config.yaml
n_layer: 12
d_model: 64
n_head: 2
n_kv_head: 2
head_dim: 32
d_mlp: 256
vocab_size: 598
activation: "squared_relu"
norm: "rmsnorm"
norm_place: "pre"
norm_eps: 1e-05
positions: "rope"
rope_base: 1020.0
rope_fraction: 0.5
qk_norm: true
attn_scale: 0.35
bias: "none"
tie_embeddings: false
parallel_block: false
extras: ["local attention windows", "shifted keys", "gated attention", "value embeddings", "hashed n-gram embeddings", "a smear gate", "an embedding shortcut", "skips across layers", "LayerScale", "capped logits"]
init: "trunc"
init_std_qkv: 0.0559
init_std_o: 0.0
init_std_up: 0.0559
init_std_down: 0.0
optimizer: "adamw"
lr: 0.00415
lr_mult_o: 0.609
beta1: 0.95
beta2: 0.95
lr_head: 0.00877
warmup_steps: 264
schedule: "wsd"
decay_fraction: 0.801
decay_shape: "linear"
final_lr_fraction: 0.0
batch_tokens: [8192, 16384]
seq_len: 512
doc_mask: true
train_tokens: 87930000
steps: 7214
dataset: "wikipedia_en"
Each number is 128 + 24 x the weight over its row's rms, rounded and kept within 0 to 255. Layers, rows and columns count from 0. Numbers have three digits each. The size before them is the row's rms in percent of the matrix's.

# layer 6 attention value, 64x64, rms 0.202, rows 36-63, columns 0-63
100:086151121124136123125139121079166125121129098112094120182117119125110131137116117115111156156134165171118161127089141164119121107107094162137134132142156111156126137191145125121091120153159086
084:102138134113140105115128139109154122136155110099107141187130134098111152132119127126103164150123164181116143137073135133114127108097082149123127130125147106167103130179136109131098138154166079
078:150101130167115138141141128126117129150104144153140144075140126135122102143146149139148100078105117095139137141183133139131126139163182101114146137113110165079160132090114158104170129105107148
076:111143128098147108109143125099148119096145104100087151173110122110149150119120104107096165151120181155114153156088165145114120108096093143125128138140166122136112143195141125124105105149128121
070:163121112154112154140125128139100142122105160138152114072139136150122111131141136130136093105133110099139148143203125130134131144167181110132141134124106160093168131091111147114170098114101159
081:154117130148106151133113129133094123140084156154144138088132115159131093139140135121153096094110106084140142139187132138139121142162182102130141135129120137082159139090111158114164108110109168
091:164102143137128141130104122093110122142088150135121137077156133162121116119147118117148117111085168112124151121172159134141125138138166086127130155109115154118173167102115171112172127113094157
096:152116131137115149141120133148095130142102146160142113086137130152146101128132138130159097096121093065141124122177137113135116140163168089132126132131108138084150117070120161122161126108102173
096:158107126144122157139129124140105126140100150160154114077134129145129099137144141130159095105123086076142122125175117117134132142166174108129122141134113135076151116072121146118162120110107177
082:097150121113136105116140124134166129110169102106119125190108123109119156120118122123099162154150154170120115134079116131121122117100082161129123111123157116163106127179135097138088137150156092
104:144137125153125141146178125160146116112116168130159107099125146114150114119137147157139122129183118101147064084117070108142132141155138163126111117122117138146122099091136108135134180116144160
101:151111129135119158136121127130101116131092156163140113082137122154147104126138135121155094111119092067137126127184119126138121138165170097131128134144120134084148121069123150121152113111094175
095:105144134102147103113132128126161130120161100094123145165120132103102153130124117125103157158150158181128120135077118127123136125086074159124126124135138112170098132175145101137094147147156083
081:091121131092142120115127125100157133133149105098128103175117140102113160123117128122109166158132124184118112121077129115119131107107084149124127117135125089171085122165134102138087149144162091
080:155126129156117146142143129144127126129100156158162103073145141131146104142148137141168106114147095076148118108164107114146135144170171118123136137132114141104151091060123145131167143107120156
092:157112135150113152142121129121104134135091141158139120087143124161121109139142140137141089108106106082130140136200131132136121131165179098137124140135118142078151139080112151113167112113104168
095:101137126106135100109131128120156124118156102105105138176121133108124148133117120122100161161127156182113134131064134140120131117088070152121126122133147120168101127178140108135088139147156089
093:100150134103147104116138132125164128121162110098116144172119137099114148124110120127114168149146161166111125125068128128110139122093080158116130118127136116177102119177143102140096149142160086
088:148132117137102141158128139142076130121115146169143111079124142147158101129138141138146091093129075080136132124168116133129119145160162098131126120133134157094157100095117150128157102111093171
075:175107125151116147148125127092111128141074162143131129077146139133133097131141117138143112108115137095131140113187122123130130125163162113137143158116090150123170145081117153105177107116098155
101:162113136116128145143103137153095129150113161158168116083138145144138108118132144133156095118114090083144104112174109096126129149140163089133117124133111134100138117057120121149161144108103162
083:111141100142117134144117142190078136115122142149187148075119145157141102135141141130144092095122069103139134125124103096129123156119134091128123114123126165149130097081133150152150127113119135
067:149142145097136106110120133121137126119170111082115137182114131097129171132119099120115170153131157162126128147089156126130143110109080149121139138126122108165105164175119108138104159144174097
086:105135132105149115104125134113161126113162106087104136187112124114124151113122111114106171158131164171113127123069133131127130108092083149120130127129149103169109135168140106142098142146147084
091:098147133107143114111123129109168132125153105104099128180120118118110158134106117121106164165131159171120128120075129144116128114099079153125133128131141111166106134181140098138086136149157081
092:098144125114136109115133130115159129119154096096107129183116134107104157132114113125103164159133162172109132126070134135120123112095076153126121130115136111168101135179131109129091136147156082
108:159130128140121120134109132189080129125121141142147141090117124149139114122142135127151090094130092074149099126150125087135132159143158086111118114106118156086129125074117143138165134114100164
082:102136128105140100100120129115151126129155094091095151183125111109107153125122123112102162145128154178116122131068133133119127112101088155124129118115140106159102140176130119140092151155153081
# layer 6 attention output (transposed), 64x64, rms 0.125, rows 36-63, columns 0-63
085:163192133150152115130113117151145167138157111184102126117175146109123151114114177118112144140116102138172116193112129140124138119158126164139106124145130113102134137123107125103114102092137125
056:166235107175143134124123083166116159108155096183126130122134114112125141113132132119114143151144113132132111147112124149135113103081142145123110122134111126138148119171127127119113125134119125
066:141058136109097131105112163095131122157084166093120098171144148121115154141126127124122125114106133138122168113111128133121101136131125156153125114160177082162104119103123100164098130156133132
072:173181137159153141151129093139125169143158120193125116132162148139114133133113171143121112141122092130183102144121119165133127111150138169151119121137130120097132128138102126103093106086144130
051:135050152104130113120128153101152093162089172086115100160136150110140125142128142123143114101110121129153130106113128111107127161168091150153125111140150110133094126074136112153116143115150143
061:128044155114131139129132173077170121168093166109122097143154161130122152140111150145112117117104134138131144125115118131134134151165126163165122130154165105129092128099131114153127131105147118
083:166088144156134134119152152097142143152125136139132107148137150121115142143086149174097092115130098146152131122118122132122143150131156181158142122151184109097085087103121092155108128151150108
066:094011154098104141124141179072154088150100155088145132130128119138107128142136118143124134113123153141115148113132126120152153158143133134134140134132150125132113147118116120144140126129131127
070:102020156098107129112146191088156090155095166082122122136146109135121128149128120119120120112108135129123149112141125102142152167154134131129136128133141127142112134122121124143140146136146126
058:123227103128142128151110088170092151108156087150127148106120116131149108110140118112153151153133123116141109144128135139124112093114113096110119122103087149121162132149140144102124112098099137
102:078105084078105107088121125158106109106118111060137141100107100142135120125137096117149130140105121109099146113150138094126143128123126073096134133081094150142124132131136133128144160161118124
077:104022167098121135114154180082166098157104154094133123121148111137113117142120129134112124112121133132126143119145132118156159167167140146138142140131154133122105139129124132129148143124154131
068:144235109165151107143121099178089158095160102177115137124125122122143125116121124127130127136133117117135108123121129129108117098095126096100114125106091147134166113146120146115125127127116124
062:134204102151123113110140109178119123094158095176117148110120086126133112098137107106125152140175128126127126152133123118138120138080145125102120138119108167114162108176140130116156150153128133
070:087043105086107110082139169122115095131098137058123142121132096118119123131136115124115118116108137122109147103142136086130157149123121109102116123097121134152108150125120112137144155161118122
070:131036168102116143125134165081166102162093170092123108129136131115126126143116134112130128115126135142130150122112126125135141161167136161160152112163167100134101113106139118144115128135146138
068:147237103168149129147108080176096165105162099179129131126119131124135132107129132129119142138147129118137096146128127148127112100096132122117114141118115121121157130156120137106119115120111121
067:138227083152142120132125087176088163091161081162129146124120118125129135107137121139123131145130116122126111131134126131116120103086126104100107130100096148135155134158118136114124125135104121
068:079047130099107149124105133103143088142087155080132122133100133131134127138148118120153143099117170120109119118133149138132119130154090108143136137104126111121110192096117141126145101112119157
066:153065126117127119088156152114154128139122141101150097155142138111121135145099162133108089123123084144138142126112134112118157161139142183140124120153166122119080099101117108159106159161160107
089:090065137113104131126151152105132095129105131093142144112091089141127108150131069144127124116148157117082134085146131110144149160110126090109155136099133161138115126134147163141161145166129129
083:058102129138122112171106146114124106122109134105133140148094151133140122146149090148119126111136177115091099103140146121116131113129095078115131149092105126134157175083106163125161121119103118
054:188196102144158146120151099156112133099134107180145126127147105136120127107111163144118111161141108145153106115104109125122123106077149147112103117139109156123146094158149100122124128110093114
064:158226115163147113143148089161098172108169087193142144109140117131132117113118131149115113158144109124146112146140132131132123116104149124112113134121121157112146107151136128106126139116135112
063:154239112158153119141131086169111165105174078178120152105136113111133134105123138126123149146140119125142112162127121131123132118113138136110109125120124137123151113157125135110122121106120122
064:151234103160147124148114079170100164094171090180130139121126124115134132101124141126131141147145120134142097155113126134121122103102133132116110116133117132120156111149130126121114115118108119
091:084067144112108136162126159083114111130107147087174140147092143160131110148142085162137123121107179122104127072128129126119116121126121081120124132095122140155140139105125150146127135114102125
061:166226138173149130159135115142120165123169089187143132137141140132126140120133140139109135159132124123161128161115124142116106095107148140115098133133127135127167107147123123115108126087124115
# layer 6 MLP up, 256x64, rms 0.235, rows 0-21, columns 0-63
110:114094139144102132142126116143125151132084129092143157106190120126088167150115188133106132131120120159178107138141109122095108108120076119098123139147120130151119128175107121109148111134145092
095:089153168118118122125120123116095127095140170115097164143141128142148112130067175146131141114124109166150182188129140143139167145152130147130121126164167134162108136111117124151134124148110127
093:108119109132126123134181123136094116109153118135113114152115140141118112140133173139113183146122182162138116147116119109161133180164135100075139130121152119141118086104158103139085167122141146
103:106126155123066156106121155154140108170167125126162082157177121139167155068114111119114153129133108138129124135126125103106103123118149134136103138097181138124130133119090138116123144105156104
100:098126163098116122121105120100169164134134128142141122121152149098080146091137137158136098123151134164100109117068091145136187107145121108101124125109098109139126132166119109171115119119099143
087:142106119123132123135126133139131094081110128132152134132112129137169119105131171143109138145135143157161120127164147122133107161159049111097122135132109098125141166110118111175098104077154167
091:074153138134172130138077148093153132146072109083120109121086143120092153130148109138132142133141137146120152134115116109142138125102095153097143162108122134134114149144148092172161166138146120
113:106116120134113141129079136100141138153135119085147135129129126159099112128150125139123159100130150169118155118138073090126122155083144122079125127141134131176165099157116097130142189102138116
105:097131111098135099105140170107134128120136112109096146123110125144134196159059138132100126102130117099114088127114145116114171134136129115086121116104160145120152089145086121166142119116144116
104:109121176082120116118120160124114081129168149132107128136134106112119115116111128163125141145143148115149148153106123144088148152136114114100145091090146148188177126179172121116136125134159121
114:114114136145121115139126143149136151149095118109139162142118152116139130128076119154107095165166129202100115168073109104121178130098137099110153120145127125138156151113107107118099136141113100
116:135130139084111096133125141123101127130146126129150151173109092139118199138148098125078156154170098116102134168116115106106103173131132144111135136142135143138113148126103109173133145096159105
094:081152153134105140118164132109149147152075110137101103175113149115108149112114103118119142148137169140120136143131132132124136094128117111116128166153183085133162143105159074149101162140131128
092:154146087102098096127123172094109124143119115113171090175129156159114112127118157114129131132120119172129155141123140117096118109154116138107065145149162101111141139138111123157133164136131179
102:096093136079149112139121168189101126179128111098078122113133139145120105148121107120105143144160131097188136131103104098113114126106135162114119118144160139166140116156125136128142149114151129
114:152138129121133104114107170169123103132099104128132113151106168099140118059064131126109172119142116090130125101132098096134110112133157144097102146099152137127147105122085124136121100098123119
085:105114134174110132143104120155136157163145157116155132127132113114137136100123124141119123114105125127165156169171107098121166138145132142103122157124109096113093141203075123142155147096134159
105:099104134121061120087112158121147116152113092141131130122151125108067192123116111146073147142126148139176102131095101126131148116114147116120157123113108136104123103140124103118121115092127119
095:115113167139137107108124139126071171143091112115115111140107165091106115139138135127076131141142127118104150153133164125123104147108104120078123135084143090119114141130122112185162139113127173
097:119135131082124088111144112091131097160129131154135114118126165098107115139104158140120166109146179150136134152115088141113116124144112108133142145170158150156103131135175134103117153112089069
106:114144094109126111072156119103127109186094171095142125123141142128118137131122130131110161097156104133111121115099079069104128114102094165132138149134120109115132151133148138116098157135086147
094:138103139166133112101134101143183136106143110131078159154115132134072165114148117160094100120159170163126126117131122126144138137094098132097111146120147133142140117192141108152124145140113097
# layer 6 MLP down (transposed), 256x64, rms 0.226, rows 0-21, columns 0-63
116:102131125119102160129155161122085141129159132132192137053127146171102140139120114094154144141130127081122127114122083131128124124143102103115114092100147121108119162144163114117112130115158106
097:117154107107122115133137098169157144145098126112116125156091104095117095134123176138130109145127084144166117153160174126123108141128154135152159128158113118126165108113127136113122148204147096
092:152114110113128132169145143124127114136127134125137077145132120160129146135160113126171120144117144136164119134120129081146133116175097065087127125107151138127152104117149055116142077143130147
100:100153155110118086134099131155136140114155118125078091124113121112138161105123114109142149129068154082112099137131155160104152089167140165143152113112086134109146111108165140135120107121108110
102:121099141145107180101097118147136170139113117116133145103172083148117150101150099073155122142105162116086084108090140135141129127139109101119135147100123103133084112108114094110134110123142137
095:116103148122085149161132149151110134113143137134164140139127085152153162172151122123119119142139138164109146173171115124116164119152109092101177154151133092144114141122115131125143137134106195
094:189115116131073127101155113146096156070143110173132114128139131149134124132104159124121115095061143100086181129127126102141117129109114105134115120139129134140098125131101143112133103118134155
125:103162087098161128159121169117113128171159164110114168134155140118132141109162146133124097096097126111126090175161157136152121125094125122166105129155129141140129145114141071129122148097137137
105:079126167140124136123161090127155132151092136123124092147074135138138138146142056117130155095120146150140128130119178135076105100156133119129130099125131164136144110116133127150123132108102086
114:103143132078154157158089153126110165145150145114133101122148186118149116123111109161128125118117128154122136128118151153102110175147091166136094130121098122089151104105177155130148105119142103
111:121119109161150124117173187138156138149100154127104125153137114113127094142177082144143131116103123133144139177125132110143121120107144103088114154095122176139128128121139102164162157153100096
117:139107106106124142108162128139145176096162182152162128109112109159078147150105150144116147114126100107129076115132137134117095099100141128143135148128145125099155129147152139095192133140108123
091:115123115147102121120136129163115110078130126151145113126104108152139123140128118160131121073134120121119122084222129134111071108111111082113124122124158161110144149100127126109120123159128155
088:139143146188119155092142132128116107117157158157104136073131104133107122116157092150140104152146090108158142073139087088114139155112161141110127132124156163134108117150107138145135165137128143
096:129111149154130137153113154152140120082122089123146097157176113130128151123117095152146114127134124203143132106120099123131090131134092091143174111160132145125105172143132167135136136099111101
111:135106106176131165140141094171144112116107127100145148150142144149135167078074171151108120137106143124096118077137111074176149121135133130118117127112082126123122116123114151115142121129127106
087:121167109087101126108118129117125107119137147118163136133138074098148122185155137073125146098145141162130142134147162114095112122140079119095151092107129143144152158155122152105164125113138108
113:179078093113143132113116113093121176136140123140128132160117096097081130129142125114116173133150091153153140127123152121110164134105176131094133166124188161131106130134153118127111128138132115
105:117125126123151126125134126132105162126119118151089087151094121092149155146143108120103167118122120113095131158131099190151104144121139146117139116094102141123075104108174101112090136183138139
096:095135111124128119154127111109169125139150110142111130106132102091179149187126081111134144110130112109038136133136102121134164155135113131144135148086135164126121127093154151111136132133124117
100:138138123130086131166131121159091120142125167166084145116119150171141158095169127133149129133132133123119139132116161177126128127111087139105164069139135087099125137110140108072115122136124115
094:109118086137103147090113130115077094142146124104115175135127133134151131116123135100144131128116104097143099109144177105143135145167082085150126115124124133090149147106129152072172099129146122